Part of a small language model's weights.
Size: 15 layers, width 192, 3 heads of 64 (1 for keys and values), vocabulary 4096, 6.7M parameters.
Architecture: RMSNorm before each block, rotary positions, tied embeddings.
Training: a variant of SOAP for these matrices, 391M tokens.
Each number is 128 + 24 x the weight over its row's rms, rounded and kept within 0 to 255. Layers, rows and columns count from 0. Numbers have three digits each. The size before them is the row's rms in percent of the matrix's.

# layer 10 attention key, 64x192, rms 0.104, rows 20-40, columns 96-127
107:154093177129107135135138124173168118087128152095168154142136176135118119141151151156110129127112
114:158112119152118150152168098120182134103153196141125108109178083111161157112113111115165084119116
114:188123126119135154081147107141115089166080152147142085115105123123120141155131145172129109119068
113:114146141156146136143127156142186113143148155147169172116141145104135118098140137131119136146125
102:179126107136113103140113121102138102125118125175140084146133151124132126126092132121117128128143
109:145104143146166126148139135105110132133130127109109112125071134131112119130144129128118089119095
109:142173085080115086112148143132119139128105121119126148128160112134109113126116120154108133134098
109:082142167138109145106142151162129173159112092156114141124145183080106137168105103109134113142137
138:190119099085104119165139108124096101115118126098139108156074094161155134079116161115100126151107
105:104121185144123124098120117105087155124124180135137127123115160124100137162148096112115133107144
116:186132144137120116147129111147126126153136070116115141125156120133136158140116131140089120152151
110:094110117104158127113166132157188114119121105121144150117109151143157121152080147096150100131108
063:122138163116151121117140189133117140155123085128185118133125131133135133121171118181138122136110
072:134157125128119113144137063133121129131135110130156128131129123094099141132135090140140144140106
074:125098119133133097117144120101147115136078152137142081093153110152132143114146119083118143128156
069:142156100168184101111142108132104161140122143141130095097095137143126111104068115130094120149128
076:143199142095160121128089134138142078153113122126120128124117140103108116116073145135143111111118
075:097114134150120115131116111123126105149186113132122124099107139070101159156141101114132147119124
080:080096163140084106113137106162130157122116155141137139147187105146124130176103166112106198133135
087:111125123130077110133163154150153142122126074149137130101108149116109149115133113169141118157106
094:151122109134138097133103134129137142129092142114137109145106116121134091120123156126089126116152
# layer 10 attention query, 192x192, rms 0.121, rows 21-41,85-105,149-168, columns 96-127
095:148090126097161161148184139118132135195098138108131141142125109092104179102116105102097164106167
113:072089089106158130118112173157117085074148151125158106134147089118139136121176087091094172132146
120:065156143139129131119121117135161138130139178163144121150122139138121147148132135181141164120114
111:120092120135136134130110185150167091096117130155139184131094135110145113111167102080115140124146
128:117127143125131155105126179132158095165094126118107151092116092116141116145140126149134152125137
122:185157137092130104132161165097117179138138145117103127123099118100134101087133142140162128139139
116:100080136129108133102100103166117133115125151117127139147112127146113152113105113135128104151153
149:116130132122096179096146167115139129121125107125118133156130105125172144096138115113122126142170
121:161173134186148087125169143150144146130125121111116120109135133151138146138114133129142147146095
122:153099099084149158127166181119156158143141101114090137139111113107141184130124134176111157106148
127:164105132175141093147172116108105110131086118075102113144143161165137138151096121092184117111110
059:142143138103159127095150157113123116107124164145141087102123127169163137164141146116123126158143
067:121165126123128138148123097116102097123147165108099118134122108098100118106124102128096078134138
058:089112167125111107136082111133121112141106151122133094095082094103145158110106148116098083110137
065:153117094112113153116133143111108110119138147113153094147074130131126140119122156147112094091106
070:118060153128046111159114131139122154147133155146122137154121101143088162133120138140107143137094
068:135157116111098130091160124131123159112112112135102126146147158140109116175102116123158145133128
061:115167142119154120149070139076164080160131134129117125130125107126127130127137137148087087133118
066:153132102130142160110119146138101118072139088113144107125134157143130157131193142097119150128119
070:154154100132122154140149105134121130080161126139124128136153165121152153103157149132112095191104
076:093096140102134109146089108160154129151146100134139155141108104119115134127154203159157133120136
109:160142116164094090140091148144146165133149094141135145146118123105135144131108129130108142117112
097:087102159144085144213101093126125199118133121148164079146109117094120107105130108073125149177155
100:085102125125105133070147109110163139093157116087136114156107129131099168145131156163113142134112
092:115104152093130141122133114140134094161130133128154164185113173157150118099158104119123114141125
098:127141155138155143156135149109110147131117168165118112150154122179090147187115146155116151095163
089:180113115136107166090111122119114146155108118120095083126087096122134102085141133084129073144129
103:139147150167108136144122111084125106136124113156112126132134147185124137111130117150125136133153
092:076132092154099131085091137165136145152099129152159122141108108136146130097116112145098134090116
090:135134132158145153143136136157139100182125152126156129123130151140130121178114154129125124142137
110:122144134057106137074153134109160094100127169103101126107109133151156178147173131176161156140116
092:143101140099104114143109150125132141127110151158134107143099092116130128101141089130128147150112
104:116121141131120180121101120125113140083127164134109138091144128187161125093117143089145115126145
102:123159135144133095115143111116125133087132132116150160117146134177105094088203178137156140082096
096:100134097086117153127106107098109133145125110169121125183126129086149084144148164146128141131121
090:124115134061148100147131118129122147123118142114117141138127133116129100089166132127125111151148
094:145121147110100128109162120103159137121115115188120141133117114136102108107176121111120120139119
099:139114102079149085142171138123149137136134097129192161179137130119107125172141128153128124157113
098:169160117164132154122146074093128118114113136142166116134110140131115138152143152134140136124082
106:126131106158116114143148119122124130106176146123175123127097113123169143139149154140133129104136
099:126146137141151102152146109172127127106153120098156160129097115132122086171153115127162119134102
096:141128100169141091101115109106083110142114112125150081133153160100105174165163151113130150158106
112:109098139113152104107086156126140092175107135129166168177086119158095129089149127145062157109154
107:143083119164132176166088089170159150129168167127122141155114104137154117129179159151115162140173
113:142152136126154150154156128124109120151143161127170107138146109107158122132138138120079131114145
108:126140171144107103137147141127115097185147114136157112140136096116142137099134123104099142129086
095:095132147131150083180129147104172116138130143126110122135119116095112127156143121132142143094121
103:127091153089132148111102152139176155146111096150135166149114094135144151133121123148137154161137
114:140129121140084136115112108113074127160152179137122165091128143149104137106123124155114144106122
099:076158116130105191144068129108120151097161127135123146173126143134136150065174147141120127151165
112:145120117137071128135111094162101113111168125131142107108119141136158089140105163150147128135155
104:129128109070109162128089125140156092152135085098150119162150073114074134101141109088105124097115
106:084120099128139132120170127159109118125106131128123079167102166144159151103153112116156128139144
086:116129143144160138141117149141135150117111071163122073117099091123169124116119130125116091086161
094:079153122153164134137097133164164100133127094148130096126124094145138120124143123174140134122151
077:142142130082129125162123120133133165125174126187121124143079131134104131116101133111133120053102
087:154169168145129119151130118100104127123127161123124125063071129111113155136138159126124078113143
090:103099138108114087132153092129104137106127117113125136097108127143151111147101173131111129161147
094:161102106142096124078184134112128131130136152147122154164154164129120130112128140105110170180122
093:123123118095192137091130133127125169128131096134124104120122148160121137114137143138149176103114
114:100147141143133167120138112112090178122141132109129098084165139131129169144088160146132153083120
092:116133151107125082141166132102103123130136128135120157134098124115120144157164109111163159093076